{"n_head": 2, "n_kv_head": 2, "head_dim": 128, "vocab_size": 8192, "bias": "all", "init": "normal", "optimizer": "soap_variant", "warmup_steps": 200, "seq_len": 256, "steps": 5664}
Each number is 500 + 40 x the weight over its row's rms, rounded and kept within 0 to 999. Layers, rows and columns count from 0. Numbers have three digits each. The size before them is the row's rms in percent of the matrix's.

# layer 5 MLP up, 1024x256, rms 0.0572, rows 251-464, columns 128-191
105:647514525527421521482597566440515445462494443477471539469488598435429496519478522444569518522474470482487543379463473507475517445449503468476488497544524510453488449497509467532500488490448416
103:517501436489416458464473440514521567463548495491464481502462422515469498489512541559443495517470476468472530451522512549505497480506552525508470530490486544570486540476447515549507435513501506
090:478520453543486448503489498465504473503503477489484486505489539552464483593549427489478470491496470463468485519498432489452460480439431459583522513528481439480488474534540568466484532509529503
097:474435479567479482475470483481453445495476479474555470503541555517477566467526496431509464391494515439523472530521520513490461521523543560529486445447486580446485464510398446452472505495451549
098:484444394479504531475481482567475500545533527518507512485557499523589437474440541508573521437455462477480478416558469578553528483525509462509501551501471511510538468385521492488460563504452459
109:444443498507570438474501475488464549526523468572479568491499524511460573445474490507516499421449453489519551521443508459499564483519508501481438449464507609571561457442488524464459475498405515
099:487524504528520540474437522504412499535449549604517494519549462452523441522496459559534545458537542525499510432512493547554416548507555511473521521400541490478539492534483497455493541509425570
109:457488524569522546545541525485463491543523537544500451437466540469567490510527499495490595469506513519553522582503451498453485442490519577453508547475503488462507500503512454490563554610433486
100:507560471467472434495516483385559514548447468535497469509430548455512476516497605485516465545489492536508506496480543482428524483476488471500455416509531545492478489539444538532510395494482536
100:513550495574512558463558540427463479461409480423502481474496473498529554474512508492499509567481480557565523504506493486439502482504511542495525461474472567501534431489482531507521542470466557
100:546522486502441450416473563476460592508585521500507439419539503507531440502513536607539544443520468578498503538470525578488507465506539542494534565450532502518523522503517552474494477495480544
110:547452499469557470522540487482449475491470447505551542525453520467577432469487477475567482442460488492488492497530425539519404594563498454425515487490522453463455504488536577524493491445433519
099:519498442456491473511513505459532583454525490492435468532471538493453510495458486464477439430386524539469413481463435485498476489433515537568512468499560492554475442505456493480528501546486503
097:460473419470522509476480487497492523510514613489473509524487467530566466526423468518528479535526522533465580408446518506435482531423497504588552564520464534505545449495522507484504579517482495
098:472414430481538429450551463458437484489487477526498468446539475543474497506528511502492539481516540517506538479470480489483527497528454472513475441565496522491569471481504545512573546513499481
103:479500534496534471461607552501542576448472425538510515528499511501514518493425467464518513501502555521452498469477471514501435529584539543482484539510508550504516570543446495520494442476568567
101:488448507502526466454455460517521485504459529536477572490507559488471534485464524464523469534455432402515517510492578515518563475477516459474554449557518540554456477558520497469442516432507488
102:483507496509495464596527554482480530475464487555532511475467525471528455505493532498490544506431520423469556445463484508554499505470539383497420472531495486513512485559494514490478446492554513
097:536509505495591491446484493542447505535486523480529463431466509549480527453470494476472497540519518530494513517522419482523480427514574564512494538513518484509497538603465540511462549467512526
103:606559455486472449516436473495501475474475485544445468444500447456598507490477480529518495521444524435517507489511442475490489519489507457461511530504570536525529491523481527499511499510503486
109:486491528509565521551441435501555477474463454548443528538482534483470560522423473476509467583411508541415449460546496521577545496486489505548504447457446455462481530477540558553526457539550503
106:499463438530495385516509514555491421489449487432510504507449533543498534519453507485535311499485488509447567451462491521506523539518575503541507492474585533483528535561507490514518437511520418
102:530494445525485501566479547507502522549396505520588502557466499457536518508516488513511550510536492587545530533489499562469503514509519499521483501546500587469457511570504536562478534541471486
099:474549440513434480473509454509437542527537535483537441535479498558478446457481516503498535516483564493533564461525556570494505473487515489517491532493546496537526490541519506433512420546511459
113:464475535454491508497453532488488555482552521486494484513498643493467501552421493480456485463445491514477539518449504477559476517470495454461626479499521510443475490542484542462422435477434470
090:507533552530488468410410446550505507489523508543515490471457480575562517439497564556531519528586513491517526478542531525528460499473454484450438495483458600484517551447511530519523503462462560
093:537521457536468575548517503472482491442490531421499570510575491500468481464536472472444542501477428440544508487512519478493487411551557500511524541440499554510477510531462484491463531515522509
095:522503506554494511462490492473470557474518494534490442488496457523485496501513508449584522496479445525540481456476516457476472458509521493437441529494526517565550499442573523424457463486555508
095:497562474483535485463546474466497527519476461561508505482529448488505526530450453514485503541507561515547469551515505432472558545473505548524486436553502465561568543487448536451591568541529537
094:567478579524476468503420544460461535461455535477450546536534480496524439520473469488460413544580473469475538536509461478489488504493469467522520498500561539433503519533468493528469526534534484
099:542475497548440447483557498482503539459489553560542514481489498533527593475550475532555438541574496501468481507484521508599485537499523455553481509487466536490501406426456538525527500515547511
101:490510437486534496528511553476536486466477458505513427483485495442500476440447521474533489499503560531496454515412432478490458488534493554495580519507473449488457462448557447476470557495482498
102:497521467425407473539566579550483517464470506554482499475484433452484575517415482518498546468546537555518519499489586494465525486549507525502561521437465569503470458546469556496527420531463434
102:491485473461477515544457487557533516404441490520477489468424533459474487488412553447489496518498507445462505460423442497519446488474549476517425485594557497463547442480464507523484529428427541
093:502547499484454501497518479531482530588547525529433453543464470478512497498597457449483443508504513516525503502412478485498472522465506476536513484508463472547491432447499448487497426509486519
096:533490457431489509454554503531414485504579533573518533413497496569460554462454502476513470525460539478570547505476503521497459521553523574544464570551539460507504462493479559536504475521450633
094:547481568510455511539494426475481470493483445514549539477487547464448507429557506486568518462475512532477505480571485554448467470508471569524416537442481446523467521529472447452494482428547470
098:521503493498486447572505574521443573529480503510552535466500529467513513501542509497531495468472464526481495499455544502487515505439578475545533518529562482498566491529457500488450537507515471
098:487550520515443520474477526471473542463482511476485450475522445472473494440467496604537508547516503498523500529539551477538471530495528552428494516471538510479479524573438489511568457521467487
101:570564465473502480483562501411460528499467486580452501449482447449504493497450562494480440527511495491463442459507434532485432477464485501530455573504439474497457486538502523481545583492497487
094:491452563524475433476496497528551530541440501543470471524580570452482497482451536552483484468419523460484536462520486505533463530523545486519564509449507467460493479486519485548500551550404498
102:509471409472529438511498516540534512522560487510454499550493528526483500403448525531524432531577473474466465535530598552535511519535484473457546498511470431540585516568550520453477515456503556
102:533561457523482461483533503533495382422536501576506492501487488509459475491498416504607530535482581522493519517455497571414545489417512554502520497468491530474552477519437587479555585512542453
098:479429479509568394562419475538546545492452576519493566504409474486539459536469533496490504506526523468484453492537468553486418461475472541539475534478464483585489516525540460595483419531465550
095:525570502530532535476494554563509520502488460497468524467528505499492492413534422517547537451513499478468562499556596577460506526496478476549482517458529441491555524541456499477430511506471529
097:484459456449518490474509475462497474608483486572434490430547487511471510512501539519539462439485580530457480485472486497588495496520556521485529471519489509500477470492474491524492446411462479
118:496541452470495483569540511546544612476470539434529591479534458573446507503497475467436409583516479471540470492477484532542497526497462502472441480522485541610578569580450563478491434497522482
099:520498555493485460492454536463523470531528422497499531543502512594550541480468472491450498499471520508438475445491433514451484519453510495543494566478548480480482473474434521450476504463506449
103:488535465548533431467495508496515516518545505565505454422607491445452459448509470550546450488482529511506480529443491490535555485492517530466580473556458479440520474475470499469511467519513450
106:453500478548467548537454481469456589525584485547476434485448568487534490382532467511460513503484490549519521524507512434518481452523517539441497483439462488498542478548504610495589593528490515
102:481545432442503471426576442510503562482497416510489549542537505490505447564613520506535560461555498500543478490509564453504501461527419490498516507435456555526430539508483533471498477410528458
104:507548489434487523538531508527565466540424498464499477512505527435527541529491508427511544538443503467503453498560534444543550482505437514399546492495497562503541496458423461484600529532484500
102:475428473431533464465524503509565478497548505516541551404480472476467461516515539539518537558451530455464481560449489525463472500462428443478466494477493555474489548514415519476565465521443457
096:493573498530585507452510535489453514395478538487513471448516498502544483452469451455514568528497524546530498511436469465487511494469525472500569514476429506572495380524532523492524528520474573
098:557444518550540491460463515482500481495443416532515515525369490510532507530487537452506552482461488518436452545484480424506471491465469477532499481422427516539432564546520539493497522473561493
092:512520464613418545500514540484485517526484494552527512549437413535558479488483478482469495500442512460479518499524563436554503497569463513486516464494454482568439525471504506467550441429494505
096:511540491456500499521491482606477509472535571440445545520567481522575482498539508476519547507541473516471504476519540462507549481488531487419480555502486497462524500448500449476455581524531523
103:494514461520505424441510509505490489468510435539561627498507497525514519465456538447467492496431566520561478528557457503499548454542508492508502461521495526467543534481533447447538507521474534
098:514547566525541504511458468421447564488473559441548475487524450524507557482494586509481538494543434538467508505525474501579517483559548466500511446484442528441530550536467465563581523502474473
090:511495421493519502541459506467524470476506552605496491467541508470480433501501489512498441481495467504463590459474428509553417518441511494446468495472455464594532481564545427472481556518493471
096:506522517563591530458515576489469573501476494434577504514467493500487539499498463456504470515534539514568482452510547531490470443444478475546490456525439424499480501479508565516483449444525446
097:501490415520458439467496464521490483624420537479503440541486430535447524569507557436431513446477444503479541482534526502471539510506468486496513511432488444455549496425483554489556466594524539
093:504443493545460546532469438470508491527500563532504482553504507525461528478432443486449408443491536484447492509498479454504504523507493509498487500454440560536517444484495569523436485491510494
107:477431485509521524459435516490543521459507437449482520519590518502591456499514529459514506525579512492531537486443486515416481524486494547483533513521511500526549554505488524504494487532436478
102:541479419522565499459492549458529522463408516538513479407478468488542478495530514495508536485540503513464455534518575464545541424496422535517462525488531484483515505475412468435533414513468441
100:527602447474443505440465470512557502523546542470501543473516520509563511479438515516561495486572498513519481508520505419541474420520571501565510469485541544520553488507472523446479483460476465
100:558518492465510448501515549474492495439474495513487560508513536516502524589526512455518538456541639561467465468528464530502502506499606503423521553498509507547527552515454467439531463509460554
093:533529569564502487386459506477452439458490438451577458469480467472587565474467523539447465481450542535515496475412517538487481530457538558493455456574459488497521554533504487486554514519497496
098:527470541475561534519496502420524538468488470542465493437443521466436538455490459522504478560500498477431428521477508497502552502560500550512421478442427481481520459442466468465524470455491433
111:474488491455514506486513455474443532433431499520476451469477477497529487494458494437498530519557522488474521517522419571583456498448523433448477549451423467455554441478559469448505456428529496
100:492492464547509498457527548573499559510473518512501521463560507510520506493553557545551458584471505548514506443511493488509500528542499526532464487448507499475492549538516539567518557524501512
094:569574469530593507539435491508543437543496449545425470558501534530523464495482452488530604508496514502540460506503526443476534435526542501530564538478521535550451446525508435521476549476471511
100:462560455517463510444544561476476509486554541537565495441558547422577502433505509548529515492496476473577504534466453496572497528505444487460558542528538504512512507489516500536567457539521474
094:555553484515496547500523535500452527594462527484490583471461484521433522431501497521482519506495572488472511515515505499543435525472495556527589509492527501506586499479426469464413459445467541
100:604497512533512469487522428539512520482492510478578484486479558468481542511386437557510428510534508563561515462570573442542463494567496468514473531567546480533528521521474570583416523450470424
098:516500544536516487500498498459469551610506486452451447546457510546512387495550532581470488526418454527507500552463466508473422488572522524479486529508590518479502528507476561447525521506506438
096:517517446475539532505470490525447565505504503483461539494571385469518437481480430583547508496531499457496458538511477494484509571520414408516439473477531583532525520539446462501508483497440513
100:472558471508532523512552491517572461510538490526506508484501540482518544505580448472419497462435539612515461540476475616530505409453480487532443507489449550417459516454494531522492493422423485
094:474452478522431524497466560576490516492486507435441502519514429434510550471540493529533520547500516530543465520497482458476572519465523466505492535533514478502613471485439500464514553428477512
100:435504470534486523450525468554437510504467425473452456478498585449509514464408472545472436514470443557451440522502535432520538512453422493592530448532523507489488514544519485416458507507435498
100:425529465543514499455578417467520495490604474467446521548536518502518443504498450454530543527558521554461544421434494549480544530478468502474477477500457468496551531523466593503468530456451498
095:508444389426568458466505510536520558472489494495537477482412533507407503505529410521511528447503546506476583479525521462542417481503479514487535483475488517457441575516483526579470564516527482
095:474482530475487378455493469516378475543536502497532526490467516577505462498443493504490477533545524541525516453444499494493541479419569512452528515516509508556449529541535481467493518483530434
110:502496505540467449484516529493477456506505555562498418444478518501514487425468538526498513467488441518543495543451505442515538410559520518521437522506493542474496523532518475452520492540517463
097:543494535508471482509512535513447542417442467528566532494503564520585513576532465450603436440520581516509411493474516554525538497495430433491498480431496480467429522467520531436486466496508544
102:484472473438472467500453518475497451529496490498530495425502524496569482497518556460487542465538455553426543470533513485528538516514490407490528530520496515468523431585465557432479500473551425
102:462545443494529497485472502527486485474451463467468500551523435481525479503493478514509545578537460527558544509463441497463495520498483568488494490553555524516544540531494509448502545528510475
101:591438480529542478458539514491463466444469461492534460473599593509478501555481495561524495449526490567498505524448477511476533493480571408465448474516489535534545501468493453467528471441464471
100:480479422466506566468482485441545512586605422450484428521505552525440447490557455506551518518447535495510455479522544462572450436440481510522491540490496545547471503500478447533549507527431559
096:453536525515412450523570488463474509476531513523468509537484567512454477450510452437579546469443528468551574530487526506607479517536523484510464500460453504515441507554502484581548465503492522
100:489530444470476519487535435543504552554484521516512494453516462466464517390603490479491532577480427547515451562503495489470553526528483535462484534418378482518515535490528430531503496555479521
097:432563509532513509524437494554409492471522480533544510418537467410538457426490483519435524558498504460457508489482421441415441526495590489458507438506536532478498498480390464501484511473500506
096:446573508580571502534496477481542556477483576431512502561483482484549570469509432523445545552537465441525548484426504416519482449492531500497538469484447478544511509518552425500504505460525473
103:457488509507485563443560514482479456387483478440505471472531548547507533501565435478563512602516559465526471510474448537453534520570466499501504524479501499519469447466454544562516534417503465
105:461518461524538472459516445472500419488518517547550583486469430491431482460506547448461564446466490508481499527478507479465494479460441492442505547482387531455476477576479533526406444528527522
096:509508490441511500548442494584607448524509575480519467517525492547455492496498538511454563543440476480449501384500553547550517521504529438469523536458527525525502585525472515591477492497534506
103:537550511493437485507458500441488521479484449516538496455457521554483487468529397503554543479441511498552521477495501499535410510413504545548446530516488491442469514490431523504429429478416462
106:479512491450536502458521455483489512462453533559551459460499481439553522474491493541497522522478499526533508492558474470524569503579501448550484492491544515534518410520494582514468451556474432
105:435501490485471502501532491444469503507489497489503556533499553548566435496532488450500508514490570507466488446395557480485513606431524523517558551507548403509511469496442565575489533595477452
101:482464606564548553502497499517469552560527528490409429477486558536422468540469474493543505497521497459482468493474522519486479486458514491483517511466534518519537459465525569591503460455527492
099:522472535427498528469504477472462416486475480392491516547509454520454494453512491519433505474445499484548519554461466488549505444426456462522500497455511502434445562496559506502479442499463494
100:506451503495566578517499513554459489520431446461495560444526564548478466526493505513456501540443501487481536485517446482556545566486517448521457558479472507489516483503497519478488459485480507
099:514520464522456530486503451553526504542471442437537476505507483449530513506525452436520458523555404544552528578427469483520478457552586458479515517499428534486587545551539571483452565578518459
102:521428526495446544476516480472541533497480518489572435497498523470487508537424488527474482532505510479527481530487469457493436484503483481501496499601475522527441492443503483487443537518445443
096:519518490529579531513566507505495533501443511429592449489531399548606455556532506553522484543478594516516432546488498547552480489483498562469492438472547559439494534548460458451479462455487577
101:532478488525536505455451469477495514486534381507540490461485515492617518436569485478538511426472500464551530492512494568445488454479461512583516466499535527543533516451477506440456516505503507
101:517501525534489499495522548498433507508518514502514512457534448500533545475528483532451453547524472488543487570483420474422488478479494512505543529521524516529527481524457518473456506528467563
094:457513531484485551493548474469512431580518511501487528604425474561467501536484534516550522422503495439476514528512540478505541461499571476528546445431518510424478551581517478474515462545551426
106:463510412494455557522501482531472457484452446491495483520540542488524529524530560442500495495445541474444456501516467493538456510450472506527574479472501579475417504461444507492450541494448472
096:444450517519463517467492490475539487528454401482465512503490500458475398537480515471493517475504503534489545535473514486508483560537384550581472393497471442530527491515478491505539563545523527
094:451487511448485512503443555533459601492428544448482479491444431511494540519528566469525485478575554512510569490486461529564485544597529489487498504443521546425533422490414497471468443491491479
093:552530486517566493490574530503525463450473520484506504528441475516529546514565501529509582470571523497511503507488475513500422397507509472519537535480515468502517575491466506547467473359567482
097:476494535524494533509512515568603551474558548513523492563506494461565524472488501471497537539483524471554538507500479582493586405478460519501501448510434512445557540497488444456498481509474445
099:527563472496532434556456504553515542524468510602491435533503475450541482554459469464495477564541492463434506508525453475487500552561526430518476604481484457509530506545459554478532498497446561
097:527467477539472576545487496461529526509536487553523546488484571465569506421485517565526530615490503488526500464517546462515482496559498512481456527597542479489467539479446481420493547512450538
093:529487445475497531465480477548470519488530478555440499549513506493530499458524476538551515507473427538495526443566571534516442503552500506511482503521510548544464521543512521454492602576498524
099:527510482488520478444543510531519560473574492497529469441470553535520577464499411496536504499521477549620449482489496549502489422542528500476533448503461552476518562476474484490498462483521494
096:535470401453464556441518517485497504468484446530445571472466466508432446456494515492485497501462502444402550511469506524524496495479511447496484483524394471472568500505499427454492507454563466
097:486533487504513474460574503547512526470502555531429485531565495482457450517548496497502567543454570499505505549475495545453514490512474567507542531509524472441521527503475513489515554529522545
106:519470476516442536428450466490469487487444436518466470478499549508509421454490433436502520500521500487504497494469509470513538492496433510502514512525506561540468459413431583496494502470476531
100:513511521403454526483492495481501508565503513448464454591428543478489499498525473438439527598439513474542554483504536519537487535495583551448486567444484453513547498496456500453519486443492467
105:455524526553466477559473414471486496554566492505552556487500496493489488512501517498550519514568514488522433510500489541521513507465539509516451513516577602517537515533518479497510523433415554
102:462459445488443546460492512464525523471557490460452582538541502540479502463520573448405489519529530475590561543419464560460431528473515519460551473461489497448464479490477495464560502474487461
091:492531518435530516496525553495446546542504461499425511412475479449509527527506461486508529512496484522493516510519433495504470501518546523457492538531528559546511552548476497539457444489522472
087:531458496522398494481493524497554411545500491558530512486524539476490508469523481567564523544501510408514524530519416532485473511516516417481502498568478471491505448473480556511491487513558512
098:495518538475513551482480448468536510510521544518477503518514515517523461508505525501473563524464442506486492488552518464523484479502450582403507444565574462524512499479553468465455529536523488
105:504471529529516495514500483520525454576468475567500495506518485487496532463572495486510539462499477472456555496514495532488565435514492515530528560474414460501435437486542532462500503474547519
096:514516473485488421499471520478577515495498425514538479459525534497576547510475504502485520449514516502498451386538454505513585448474465434501538533522507512554568526513475477516512502538424440
103:416485505548460469518475482560464491424457581511553566577450458539477462413413526492428543442428441587478532431523521533528504540531507478538521482512523506478459523371466467529470471500568523
094:536480522497502489499499506513503447506390469471517458463483528518495494468543496498545563493498505508514534483538439523559492527547466489540462501419539542462500539422518510482483514517449391
102:474492461478502434456574450476485537510530512462554476522503459530541487514424504560465468525559513533469545467568461543495451427513483532484533587469491553514488471449410488459522462468499519
093:496453554478488518486507520515496527459505476556513529508513492443465496472519536554467537482409483519537531485544475473446526486532501468424538464497529489514512567442522483473522519435474493
102:489468480512532516435497549500547471474405486429465458438456522543421557532485448522500560464488488438445558510448518452494494455493554433532462503491499504498531506468481484472529491502552502
101:551538481488519521581522480463532503485495554518478350471529449546553545467437527514530510481525398595516564544479467436504467480540498507485516533520480511470499502526503542468575508499548555
090:541525455561491469462519429494551491472464529505487507571522464553539546495498531435540497535466524482590501498543497508514563513520452483480485515519474555506431516465504511564552539529473494
097:510488534537471415491513499521416543464506475586454518481448504576416558515560479531426452495473509445524536487461518582506443519535496448479510493537502594500560512497497462518519396475466554
087:543454513463457480480547462543535548465416470512553504517507485513477470527482499535551500457533517497447509497642598544476507475536388514484511490527521525532499458508453481507464653515519467
104:521439499545561401558458471506472446471498548554447533526471528504492492515506434440482486544450493531455432529517436520569573463518478542480497467510534538587465513518430512488524504505465529
101:484532469545485495454520485424464499470503538524551492596494507612424383529496529420553496457537517470441515475538505524466443504498477480517470537454434534462515482464464485496488518531485422
097:514476502489525502539534522488476493526483474557493545466420518456519468537528431451572470537483518524452486497522475498505520469475482589497510544470423455529522529508584493492611468487441541
106:544443523511514498505510555606541546409495491518492539494519468539492548533460576506530516496461503493513543529447452517579538447469479459463491549568538489497493504489475514530597556511506488
101:508493486518547546467467487494554515536442460525494535521553461549538462541525529487449558496468504540490423546552545539518483537522515423597575510467479558445521428556484501497502447457507528
105:480532516485598490527504490493492493505469455519425523449578468488561570460461450544498543400519523497443491525560505517468544506497491428534467501483506515498590512477561493542544517546482483
093:517473477478428454449480473496543463505438496490481564555374437508502491452467484471452499446478477458521468524446527482437489498546471531497470487589494510525472548480575539505440453532527520
100:445532486499500450480500523519437497490529468456526528506459430521491491473501500496438549488473553552458534419487522464517531393529529466492497618481499584453456518446462461514505481450511479
107:479453503550547437523533450521490477544491558447476480503465534495503541546564478546500490568478497567477538490521494456472553485483533514444533597482587499465506457562542551499545460570470511
097:502464560496580501481500541521583540481489574490455579521548539519445492550416496444525474510535444455495463421472479502494442460502569528519549519530495485499490529483449518467479452534492568
093:562475467456465496482485506454480421450495485471512458525527503436499468525500484490556527491510473487551503549471546536526451535511597419506459473513536474461496537503463588561479482512488498
102:496549546495431521478525501490451551431523488513453480532441398458566450358527400503483540505535509471513503552443435525503543518605500491521510459486533536538510486502404521480538508515480475
095:514494530559500503551441478440486501467525486494527563492476498494496495467443533482459494527448475488572524498523548548495492515522398520495537494498539542468484535481498528504493526555461502
098:585556470469506506463539478526483537458540476521553441537546505461462471523549549516541520437389472483509457457544568504546470479592573507491463497546452474481497488505477541523556482561520449
100:512540508523457454483530507444466484521533490451497486502463502533499500533464483498497444489485490556498537420466504534491523538490543506536519530539567509573500465510467481522475438532457493
108:576538387426516438453566550489501473447461471517466542480475486489459451520405491515521519541498518481472509524502403501526482469469511496506462573445479448510496507480481520440509481490525454
097:525538515554575485459575445523500595488520553545484534504463463495511486459506455549473483515514482472470523534515470453502447524480500526526593480519493549453483457463538477509444456513480515
106:571534505500588461573484517494493531530454488484536506465504595531541557500474510506458541603509565450498488448575448532546495476500479498540552540478547470520532489593540463453535529547461520
104:487592474467548460555555527518458529484495436536517431560502477508539492432478423548511478514495458578506563494478551475475529494496436483511530515533508512470496483509372488436548482539523531
118:550502519524482413462425513527585522518525499506526476527480460474511478493435502526500447547485463468484512492472511452466479508496490466472505522434432464521505478462591468555457484527470493
101:534447445527482522466563439480519493489494514522505510556503442475509533470481505501405514603480560513506516494461476527484486475470520486524449511633551448494537516505474542476498539490456467
096:456492526513559442455498549541459458457522558505494455507485475449492493507476475450533574541539504509484502515540415544530541490518529490549506488406468492488458525572467549424434510530456550
106:423520512527534425466572436553454481558520464436427489570447497495527550525549485497458500571504505501519540456431403449443538549495586491554460498478457501495538457454461482471483461454509514
105:509541519526554482469480423467513505523536473526433516496502493498583509463529554445474483509542482432445518540535469466484526488526519577551457491554542559483550521490498534465512472549441495
099:533531521519497515445528460511508489492530504446515567454466418475471481448473482476449547501466496552537563512526510441520469525534537549469474580513514526494518504510531531399500546499442537
101:515506495471437476527518579453474502558550493493503486464517554487483549534460505482500573474471535492548452444516548498533480489523496541478530548485548494456443500536555542456525510501479419
096:523529480434532413466519580556496519391464497572429475571484497427536545490458489512441500554478512460519560513498482489507573497492457539625515572536493497470498490534469413529505472468496588
088:521512514539448627525536535507466584548434561501495535499503490508484528547461506505508501584514617510513485515510541592499500450459586503590557476531532564530535536538491502513481486459501522
094:493519469445565534475589470463518509613468533485566523523529512552485522490513481492473450561485468501492551470464506381456511457529423506539572552514441470465532516487487543583470485471505460
097:507512465508559458462445525517503491488459515506495519469424460518515445534504452479487572491507485471496534511493528455489459542512478505544524488625501495516519384403487519455486431572557518
115:508523506520538517441543490511389417491509474475545530516589464460544493484497469473537468557527456518420585468525501492500479504449482489519469475541495527459490542509521513506448488477528527
097:420493492512503341421505509471575536559568471544545528508524523498516528430494516507544504533454502510470440523449441502513393608503554488470516518480447555528571544507513524544530434504510505
106:555469527553519528495525536490576441559528469458512529547464459496526434544488512517478520534546476519531523504537500519472520581549406496452521470497517515596489550493492486493526508489493577
116:509481506515495514463465503386526479492470555454500465536502439474467528430444573485554546488428478522495537468526490520513409482441463487462456563491516460540502463445511530503458501531442530
095:523530494450534538480468558453448488521558469440546468569453503476516448440580485522477539506502510502605510511491517524522499553505519454536451480510519503507483441471477548546524494485435448
093:482491527508538494476532556567517510475534483545516478483476516533559519447534472543582501485453537479483537413438541508521582520586540508562549527456542545504460516509511491430515441523494476
100:439471448573478491527565434469479555433495532504512489451444531471559572486481451433546572497485562484504524499412569492522483440455483572524484478501511446458512487510483490505520506463537483
096:519505436431502458451502549513530565411598567574504457497519507522459483470450479510470486531540498492452512496549531503523493545544531468507462486489455488587472479512509547460521534542464511
102:458494402482477518463473483538460512479527476468538526527515512506510503489545482540577482559486476422496543553495524505474416459502495421449453519598512501498558504505397477512531504478426498
116:505543552551512492539535516526552515515495459553483519518573490455502497497415460526497557547551526553477505477484538525501516556655499544596526540455437476524507522471531485478506473524461488
099:467480490547523540407538540503477532528539495615476454493538463518446495497466468563479517504440505535508444522519508512527513523533506481561445461487528516534394531451554526511542628489540519
091:542485559530521538490491479498520517490528498510515485463429471553512483483572504555458519463522411563442545472427523477524496491570488534449501496537487550450504493570456521470478441515531519
103:526473526499459485540574486532538545526439464508492413490527520451541474517458521509537492521507552536476465471497518505558525458551527452471471464497564496468516461532489493538510546496414495
107:512526480519490516522463554583517521469514507578504468542483485556474458575480468457445448464452474468497546433430517442489481513549488462472449475509472527462517512498474410515443525517427503
110:502498533500388500440480583534503468396532526560498473494394505538503500519517460525523593540429460508578477464508428562554494483521517566492566530490537521456492480455497480480444504477536466
094:556476496393537534450524483483519504477524504550449472505488509553511447497492475515515507475537496498520525504543516486464501482386491462479519538500544503504498553552507528556458509433506505
097:534520515535526452523540529485546459419542515500469519446504478495462475464500535469452521463455500525537494563554473438533438498504494429515534510559516466417505544488497569536437514515540512
099:479547502490516499497577381364508466488452503463510472481526416553431494425474560518506505482418482478394515546434525462500520425476522499540539477433524542465552528451491472489558441510534433
102:479451493484510420507517567493490419550526549547480504483484474527551536541488534482472562486485515507540498497520519548462506557486421501449521536576525478515515600546493537544416467434474492
095:450552533483428472567412526470457565504504504482493506498572493547445455500434500545505398516553510495443488498519554479510539507451487480529500528528544490439496510381468487465547445562508514
102:512569495521475473419465469499378510445523476481486534585482525492430488583495474505541484516499462527494532554558507543493544537506435427533507519523544513523514451485510459499433515487505584
102:507475453471517511447416496504471526548492501460469455523502486501532503504487551507492533523446525438460479499554420555505486473494459507529514532514549540501541505478547572457496491445534408
095:591556522483554484522473513490485470508511472478531453442543462562415499518492574449499446503502487607513472458432502451532477500491484506501500433479465575416522501502436477527528473486566529
101:561548439485495505468510498498393471551492489469459479547472536496531511522461450477447470496490465516501478431512534563438475509438574468485489515551546531569563464577468463487509542531538510
093:497519407459580472490530473483539482521465494514446520574532471544455540489580525455469472573536441489576430536502522543528481569456520522444499534543480484525506476488622480504476538465497536
107:473503509487478525489461542529559568523537550516464449459487544464543547494561493546496533539503531548499498564494484504499544511567508503532498525439484565482580538525503548514489527503506507
095:535528580483519583526488513459415500470509496420570438463462490477527458424476473539486509485553524557542489497404502491537510526533492545529556557484526517461501480525434517498499531478497400
098:540459510526543458509511508442514577538574471469509512459461399551534537501553525503566477509476467457544478449481546505453524514529440549492391477459449465514595465566476500516470493437539475
100:432460518529517567531522548456527450533443501560538524513539438467539467461572535510510486510507534504423589487482504437485485503487527483453491567474585487456530528467523564504475540540481500
118:463504476483490509550474456511494476443456524522471517520536548480519459506452512458543551421424480469422482488488551451568492546459464539494487441489485516502513491581476552503463474505539505
101:517495532503495442542509595456445434521490493547514483474518428447441487552448598514529546511581522443493568486450560505531535449461532503496521481483542536451493475546476578531564482517535485
096:489452538459461463505473537483535459524555495566550459522484453406592451491511589380502581490558552463538510484412470503490484437548499546490545530486493506588559469471502516463524519491442483
101:542519540493574548523585519544456469505568433519496541508442502491581520460525454422478491435432461482510514479447527560580536535501444499520528575545476492529491523580489538532427441563493475
104:470514544496484452477454403482462509523468499481500488581500567481523510500573484474517438525452502519451430462477439398532526529461543482448517549535528507566486516473458524568485487491510528
102:506563551548522458449536550560562522484483510553462567477484448480514518440518546539560557547566529589468465494481453544502509439471594527510495562534493511542502509516492486571599578488442548
103:473485482550422521485555560451445569495518446476512467527544478463518438512412477471472490426559566502535517588562481544558511533494492478456474482443479484462496480506479512465508488496484527
087:475456524496469517546482551602508512511463518505493540505503506494520446559433495525530450483565490495512467495578484515537550478486551555489549532537494536499432458535513533565516466480544602
106:488549485513435489576545450459484541485525500487564515428545493461491504539506492481488571465526533547496475446506460448497495534415584444454474524390482542465510465453436499517499513545520472
101:466536481473454455529494473541518419525497511475523512453539519475475506544514482495473576468486494469573583498433539503518461531440530494543470531564531447475535555556473489452551426508522461
104:451481476498497405452492501511435543528505447551452400435498491498539504527466554450475459538396520514515517471495450497536460499525527407461506538535530444559488584503478507494542447505468525
103:477505466559483496522438535532503513630540390529445461562512494425525553488423472487519470515455530472533495477496481503491466475499591419501436442499549506531446529555459486479504475447443480
101:527612448455504500430550527478469463521489525497471605506487467494494518475541556502554533500479439479524463430512499566524492495436535510517497474575448470469480495495475500474509534492515428
095:468512492521447505527431466485486534494495507452514573520469475552524509564492501437541492490482485437501498461531451595534540532490509432575522466505554500557511544426478512500412442485493513
097:505512520538545586526564459444432582492482493487492498547478451569486482554473521506535501435488521494506476480499497531543506514475529522535549475502574488456532489554477491483533476447451518
100:536488492456522477516465474461521406514521490544454527553471483486517496472518461487437515532515442549465525511449407516490442444472433568568531539453500543541495476468503498494521465508512456
105:486523488490514444572509483446487512506421500534533438527466533519494487463496469562428447482485524508456492582509494473533528492507520489490439579533546536519516515568497465518523529436568443
101:471466500481550410522441505488525480515487415524442487529517542504557545548538464492553508555486486544480523518528502477529531489512393464537530514547504513558431563485505453507559494440486474